From a checkpoint of a small transformer trained on Wikipedia: 9 layers, 4819 steps.
Each number is 128 + 24 x the weight over its row's rms, rounded and kept within 0 to 255. Layers, rows and columns count from 0. Numbers have three digits each. The size before them is the row's rms in percent of the matrix's.

# layer 2 attention value, 128x128, rms 0.0642, rows 0-50, columns 0-127
110:146140167137108154123153119105097143176081115118211088103121115181130137149061132134153159152118071117117116144117093122142123125095110108164117097144143122143103122101175118120130137148088117136088155122100112120122137147120145188157119109099074115152124135111114151143120116129128096120135132142133157134112087114146132114112122163115153141127086135100101115112148128141117116132118
105:098130143116111121110138150107188105128130159149097129119111162112133168122136123113137139096124120111124113164134117125148106090114103144107159146111138174167147122162140124140136142141116161080150187157106156146141132166120154130103121114103152123179149128134076174089075132106117189135119115111123176119125127149125143116142091126152143168144124141141074139127129169141102144142113
108:146128133096101180133171117135090117109122123106147154129125142137155145147141097122101098088137131157104120141161118147139154109135109090099155090096149171141122180124144136148116180132126173144106067113119152155140151136107109137123147131140129122136167167094116136095135137134137106146123103106123132111150090103135154172114145124149170119151139164184107138171082098132160126124141
103:098101103158138137137142163148160150102101115096166127112136152129114122203120126169151128125144107081142130151104119099122162147109080131123085106107143112139103160141156144094140143134165092089143110121073130100141134123122133157173104102119170109110086096132119121105110130152108134132121154120086107110158131105155132107110111160125150096121144136121130117139110169083103105165139
117:152122121122144122148124139104113151103185106149160123148120151149123159139140123120167150144135106109130135142128141114106114119111115149105125131104131150140126138144118161125134093125104103157147089135139150125123123125146113098099114143129213157084077147140107116107108116121122177107184100096069109149111148148116111118113081133109133111185136092122100147098137088151082118079138
116:139152140105159153156130124105136120110097136101146155118119108134182151081137161129140135110100135161148131123102135146149162146076131165140131113093142155102088167088136144165123132192144118123159166126167134153150119177131112093114131130141108090115138134130106127159127113075134114111079139126108136141164124152105079195151139107145124115115140136135164131128157164121138131118113
108:139090109155133142087128168134167110151111124097128117126149177127133126119127106112145159145154116138132165143146111104116144123186152186167093129092128174140150132132135157123134087099129156104135155153149151138129124125142120131070120162067142131142153149120139134116100159150119148105149097137104154113164118132116138155137138106140072136088147126143158152121123077148151113141080
118:137130124094123088118142092104164167165152146123118135144137123203169155144121105119112179133099098082089130118101099136131119142131106117120122133153142178145150137147137112146148119071134141093127126120146126165136101115124125185110120084147123061153142110120128080129102155128132151118118106099142088129116149112119124151106123131139121089145140125100144136122089111137101118075144
112:089098100174129154118168102167105110126095113072144127147101143165130148099109133175126123158131108123114121105098114135104142080108134115123119151143135109143121102144110128150096141131118113082120122113085156112120105104083133148116123131115111141127105150123153139108133118132157109176153171182122136119144086126135150135095153073095147182124097113121127134142107102166120104172152
095:104161102120111113131148092159136121117081104094122149172162171151112114098139117180128103088146141108177135110137107147121106141124114093174124108137110120120120130103120202129131079114140132127147133145126129099116135141104133130124136165140104127137120124150092124149130148115120161110187143120155122146123149110133108149138098184113088108123135128101077141123065109135178135122139
109:108110123073132092138173145155094103161132112131124106113112133181121164137092101128131155136115133128152110101132171114168098113146148131129178109138121132115136142131097114100101134123119139114121128104123142117113101154138083095101070080159142109108096157111136159132164106165171116160142131127191112124126118102135116121145112144122096123139134114109095107090112091102138075109147
118:122115131152129117100135106127189156099135149083112113139109127096132103087115088130147115143110123104129149141145114130127108063078149145106129127153097159103129151117119111131129153129114154079140100156108084138163095121148122113113105125130103123136114161119133150109143075112165081135127174143138132110116102118143178124177108064158111123106106141135115132173121097122106098127151
105:118135126079095067113108141087137104115098134114155116195141147161097111159136083158115083120133088108123145143156126145124141110114158123111104107120128161144122103118113122152133120102106118120121097137101101088125121126142164134145144108162154138183087164157117118138098095146151103145165135147147088131131132140128111156119148109172135157112104130134097118084090174141141121148117
119:142101131159144151135130121151123099152164119100135145147119140105128147127111146175112145156127128117145132132138144078165129136142093136141118154162113112130158151111121163151122068143165092106130131144115109149148168170093142153087117158103184138138153131146160101111090148109147092160153142127122145131146178133152111150110173124102135128150110049111157106121104129146118115171123
103:105148078084128097105131105174114175158125146153094119147126147147137121143101097131141150144146132157123097154103103084126106099136151127094141140130127115179194113136093135128139140121123156106090143142138131132119106136129143109094148092111094138163153133135141148132116070115137151159127144075131120132157103133122142119171158057163123112133139128097096091132134160125151116118121
126:148158118106137124139125142174119113103155124104134122167159167104135125153151147125154154148128152102134120114136077121084133122083149171098145114159087125103134117152124156114112147114117160092130129110123141165146122122110091143089080147109098128126103100099128144131098110132152081133139159131093153093135088082120120092123102147118121130120141104116102085180172122111171105101100
114:131153142112133150108104107145099120108158130101124136124106158214109156136120176160124118168139137112109108126141110143105133154138131108159105112080130105151114153082119095130133141197070113058134132115160102126108100142152136106164118121113141103120155122137127111105135162114142154116165146117105159147124133126125141125122150148114118162144108146144156159154165157174114130103133
117:110097129123139105164135131121107137097119135147129136133155135115141147159153152128092115087114121148171144113090154143142116134142136078112159179183111113089101154136135125126078117140100085168073100097162123147145140121142095118103112133119195150102163108089115144149147129136102126129137106090124105145145152147148085109128107141131129159119152149129122139103130158099105085160101
121:165137095175097099158164128112121170126120143136102138138125077107117098125105132102121096110143112153135129113088138135171103111132084183093164096150115156116172106094117158142165157074103123104132155115096131140126118099103122120116095123117135122138145114158120090156138152147121130192142136136100167143138127159129137151131133121127138118124082138151087098114149086103134124140138
096:140150129117148128163160096156119087137083101148110101123165078090100135127122128145094102114158126155095170137108098158109131126111175138146178156117101113113107092183136119165104127132168171105113096158123123142130117148118119090095135147133145131148103103139124108139153120122104062145124113087148121105151137171137133155122138119094126103176121147162105128120115124156142125126140
109:141131126107144131116141100160126107178115130165143149104157138104083145131140085108116137118112132174094183152110126148110108186133134127168145146119104131137160134143110141132175159157133112159116151113147083117160139151068109111136144138112129103151103097102088165137104119131106123154130113112101125143136153111116156175123056130117127128100108105110134136115115102168100144142162
111:137129146174143092084129153135124120100131109093183159071091104115167133091117160100159129122100145133117137123127145104106104131170127159114122135116090103145116142178112087096088124103144120176154126116160092098127175137120142115125115123103175171104132120121116132145120114134104128115121136113133131124191121123116105168077132123149111150162127134126117172123137150126110109101107
114:154146111132101133112105138104120123117144163117154142103150082120088135122134122090115158141124137138118117111151129124120105133122170186133136096158194162138147133121123151162129113155122174119102077165113108087112111058129123119117154124137146152137112127184115150122142110096104168104098094122124088119128126108148088169139143117154118105132144141163123125116129161119089080152128
110:141101085178129119095129167109129153107157120119101171097102142134140097141131136126127098125110135136114146159130159099126127138103177111101144122112132174138147169150123108139137176160132183135132140127070135136105094148121129125100136173116183105120168176144118104145124097149116159150133090148125142099163165102142137118124141107124131139114104110155160146078144166122111151140128
111:107124109125213102128125145091097130134137140128143087180123114114105147124119093137090160136141125182176134114154113160137131148126107106143108126155120130138154089151112065127113140131118102126105107107128112117143160174131125132153143161113127095140141119137112138131112146144097114100108176110110086149111187114135129142119159170092113118085104139126132147117082111114129130084134
117:140121149101141143146126094120157140080142129133142106155131161119170125165159111121121169146180128063136104156120121159133112130131129106118127138127135135148117112080141107118135093100109112154100082138104126120123145130112097122145124150146186133105106130127128116146078137160148131104068093191128122138102170106121125099111126144127079120156123162113142119104110148089105126144178
106:128121123090197136130136075161126103115111138072146101133144089118104161095130084114158123082112127125138112132125130146098125116166097130118144130186133177124129162151185131156180114096127123161132099104134126118136157139117124133146124134152150094123090160122149106155140129132134107129120120115114101133142145149124116158153141132097138125122079137147078103125120137148122187099107
115:155123121134151106143068168079178135119151131093107151099101142101124120115129113181163136118149141138126103134166140112108109153167122170145133142143147124133113136114122125106121080140121154133135117134133127167097112165107144111087140154145129061108123115140140107149094115133125137142161192086107141114129150150130122129108191155100131172148138108111113098125100125150166119106119
100:126138143127177105109101113143106139069151101126156163182122123126145104111149158053121107152102127130115114132115194145134095107136141088135146079117120119125123134134133147097099108125148129105155153138134111136101111145175114156170121124140088111119159127128133110136092140110144139159157128135104142135099142130151118123122090117110103185120150099159135128097161105069134135154135
103:182151153126141079138091112138131091121115089108099116112159169118127141132128096150153115102119141132100146133090143105146130145100123177108121127075127124138120110111123146122115143104114104130128084130153113100119136126131074110108107113120107153135135166143154094116160166141094126118133125124138141164107145076148106080111105149082109082122157161100118126119134132160173132077164
115:152121155113126158173124121124122141161168117096130171130136129140162106089120115144109117143137173129102148139094122145121122098160110109116145123174112148123135113130073127114116101102141145126151147105134099196106129133094149155128117106134116128131121131115113142137142132146127132071099126110100085156180088128113133166129123158086083137148124078123082086172165119124112099150127
106:107116057132128128146127075157109118130170139149111107104122120170123135124132170124136144138129146132133160106078155155091138107106155127141157066113122074141130084168131118128098124100115129119125146131130120147112137106163125119144142119176164121169157114115148109132121126140118116110155124115106153125105103093131119106168113098135173166103125164117127150159164097160101182133128
082:104113124105090135148142113140077108086131149131155088184100121112106104136133137149123187138117105139101120133153143154092138118119103097117123140084093118155136114156116161118139112113151126108154122126097140153128132173140123108100133090059140169127119151139134138111138161115142104162112171108075154142148133151107126122127096139136074144127097132114100148150088136142115171163144
090:132130128127083123189150133122128120134092115093109146113138121136155119131133131158121133140094143125133136130152137128115080076148108107133114138214126154092128138141115108126114123114122100109157135144160137135102135147129113126138098109120149113117178089088146162137167129105058107086140118141121134105125073153143128125124141201149082102108139141120139122132146164152110116137163
080:181144098075145126167078121121098113136158146097171108110172127114111148143126085154123147136122164131121114132160146178134111123107140066135179114145173127149100129110121149142117149099088094125146130142155113097109109125127109109173108163093154098146115142097154109122099132122100164117121104124132116171121122148152099156124138113138138111125111135097082128110089121149130152132141
082:132087145146137094130115071127121095161111102114096128110109138154152129061139155130127131145149132134101109093139147164102157104141142123136128131125090109128170107160125100127151119139141089109121130144168127089169156191119096143107140086127128132158163138146099160119152106098149107133101139111149107128113116120096135134155091091166158098124133124118107094105169179145122128146148
091:156087137165141155131128134135147101154153117179163124140149120091098152118077054129152101063177088170158109121101127089125146131106117109094159107148105130166133106126136153114138107124090134130145123103128119116126112111112118100094110167141131130109089146156127145112129174116134139140129128147127111171141125153100140130107137100129125143149136152171110147128099096138114146091154
091:156138109123099099157200110109162127141121095153153158144110129111132134158124169148163161136143104142077100145097121097156110122140168080135152132129161086148145114139121140139114151125110079106112141148139111103122148096112148106115127138107094153136122142191162131137155104129136121109145128146120128104119108123125097131096110065143116126133091103130114127118079141123085157089102
084:120130116165110142106122126102132141114176137128099092141137113152096152165127104141096136167167114141105103166106091170122085088142119093090069106139133113109115133116091154063116177138116119137113120164103126187129100138125156149106136107147135152121131166078128122121122138140125163112122098127152114117140098114113119127101137106136114096105157136155125122152099153126164094156126
095:134116116143160153131128111115120112106124123155146179113092145110131141098167200172132101155109151127163153082134083150144094090105139091146113148158141110104137154137121092122126121146155117132131157098166097158129118147131117077132119113151142169125171140115145117114124149130094119156138089140115146102160120118133139150150100123131133160111120088169155140180109113126079142149104
084:170163143115136143123104103127116117126137125155115134106084126109154129127109180118092111127173100111176129140095155143098143130143129147145127112172155095121167105143129122126098191144093119155151099114125116191085114096131094132122134107086154161138151141109112119090197107106146124139130124133162101133090155142155112140136115182111143137146160138145148112112116118141105146115135
087:109106161125101141120188156114108140109175137150117130169120115191116113115132150119146108094127140136159160078136163155120153154176146129148180144134147141127088112105134146094161140120138108127153100100119146154115159111153125073114157084138128171122086137118129134172102131118146123120121075134129138110109155112139134159163149133111114132099151138132108126106163129146122158138172
084:111106161138148125130087109120126136136147098138103136133112137147074113114147109081188107088151116124138139136142087146116134131140177113139095155132155152101126127120123114131146138132091110125156160117093087128113117093164144100123130153121126115102162102105104105144114121123134134120136111160182057154156092099111125173139124082125083094103151145101166162117129150119120164125137
084:148160147120131142132081164156102123121108123137118106133148169128080129121135074125114159144098127155128136142075096117093110132157154132130106107147124114153141134132108122152149125131100191147144111112148098145111107128084140079114111170175116107130159114157108117131115119146103125103165088081075139098127103155150108159117131158110085137076130142133118117105125164140142108146117
093:144151151154106101098135152149115140108094135120075138100133114110135131182136111118119107133090148093129159133084104119083098157183150125090114143095093095090119102126109111098118108141096087110132089149100138106160112161109107112127087111153155094118135094115163126130111149135151111090134103132140099108112085126088144143138124104122152114184120132125134140123123155129092098133153
090:119074132151138094119121095097101172155166143160129123137106160087100103144130137139122147127156142132139121138130129166099098142117175143139134114108115093136150096118102143142120093135062146132136097147154126074150139097138119105156160120131159135144150112116158098177093112124095074154149118143117136142167132118105108137145168128086135157100115098122134141152120123106144166171109
090:156141119116131129175142152161107138147112118173120128153150149126154110125104109154118098090070124151133081135179103136141140141087131136103154152137120152142106171106140103141152149107106127142124165192123126120122059103129115125122088097097155113157124138123066097154107103132121111117148122145119156111156131150141115141134119109137146121139135111090117135073180118134155157150132
086:136096161122146173112090136131127198153129155121145129147164120108139113169138154098096115077096115119116070143121115169103099160146159177119119100142115138113129165127113153098095143128153110161135123128123154141121135127135148176117127169115096086116099144127142120110110141111116166128142192151167101114115128146136165111149150181130134143117117101110109142147137127127138096122144
093:090140133084142142095148113133135116113113121102146115134119137101141096127157119166104095133115118103079143128091151159156115141143134109112137110155127102168173152116160146156144082108116162159122090098099175090088112138148144119120116148108120136138108150127198178137139132131155145099097083146085162128179107115114125120148138095131102108123123143110128116147134160083139127120113
079:145125155122158072117182139114153105106080128131127162110117140162138123144133098099116082128145092145159160148117145184117141117160130105159164087130089126167103147135102125118123130184194122171183101139090119137135127136134158169180147124166131106125133127116095150118118152085133116143140152138146137150133153141134140152116131108102129149111133151123140120111124136166129113133131
087:116116131122120120158162162128102131116094101144146136136116129149111082153126159104135108125140132116068121100153111169142101109151137104117092162097121111077159132129120080105100150120125166119170123101153155093151130155085137115083132167136108123081159191119088138150096104112090092142105159133158145129121112127106134123142112121109130134133095157141122111132105097114122144163093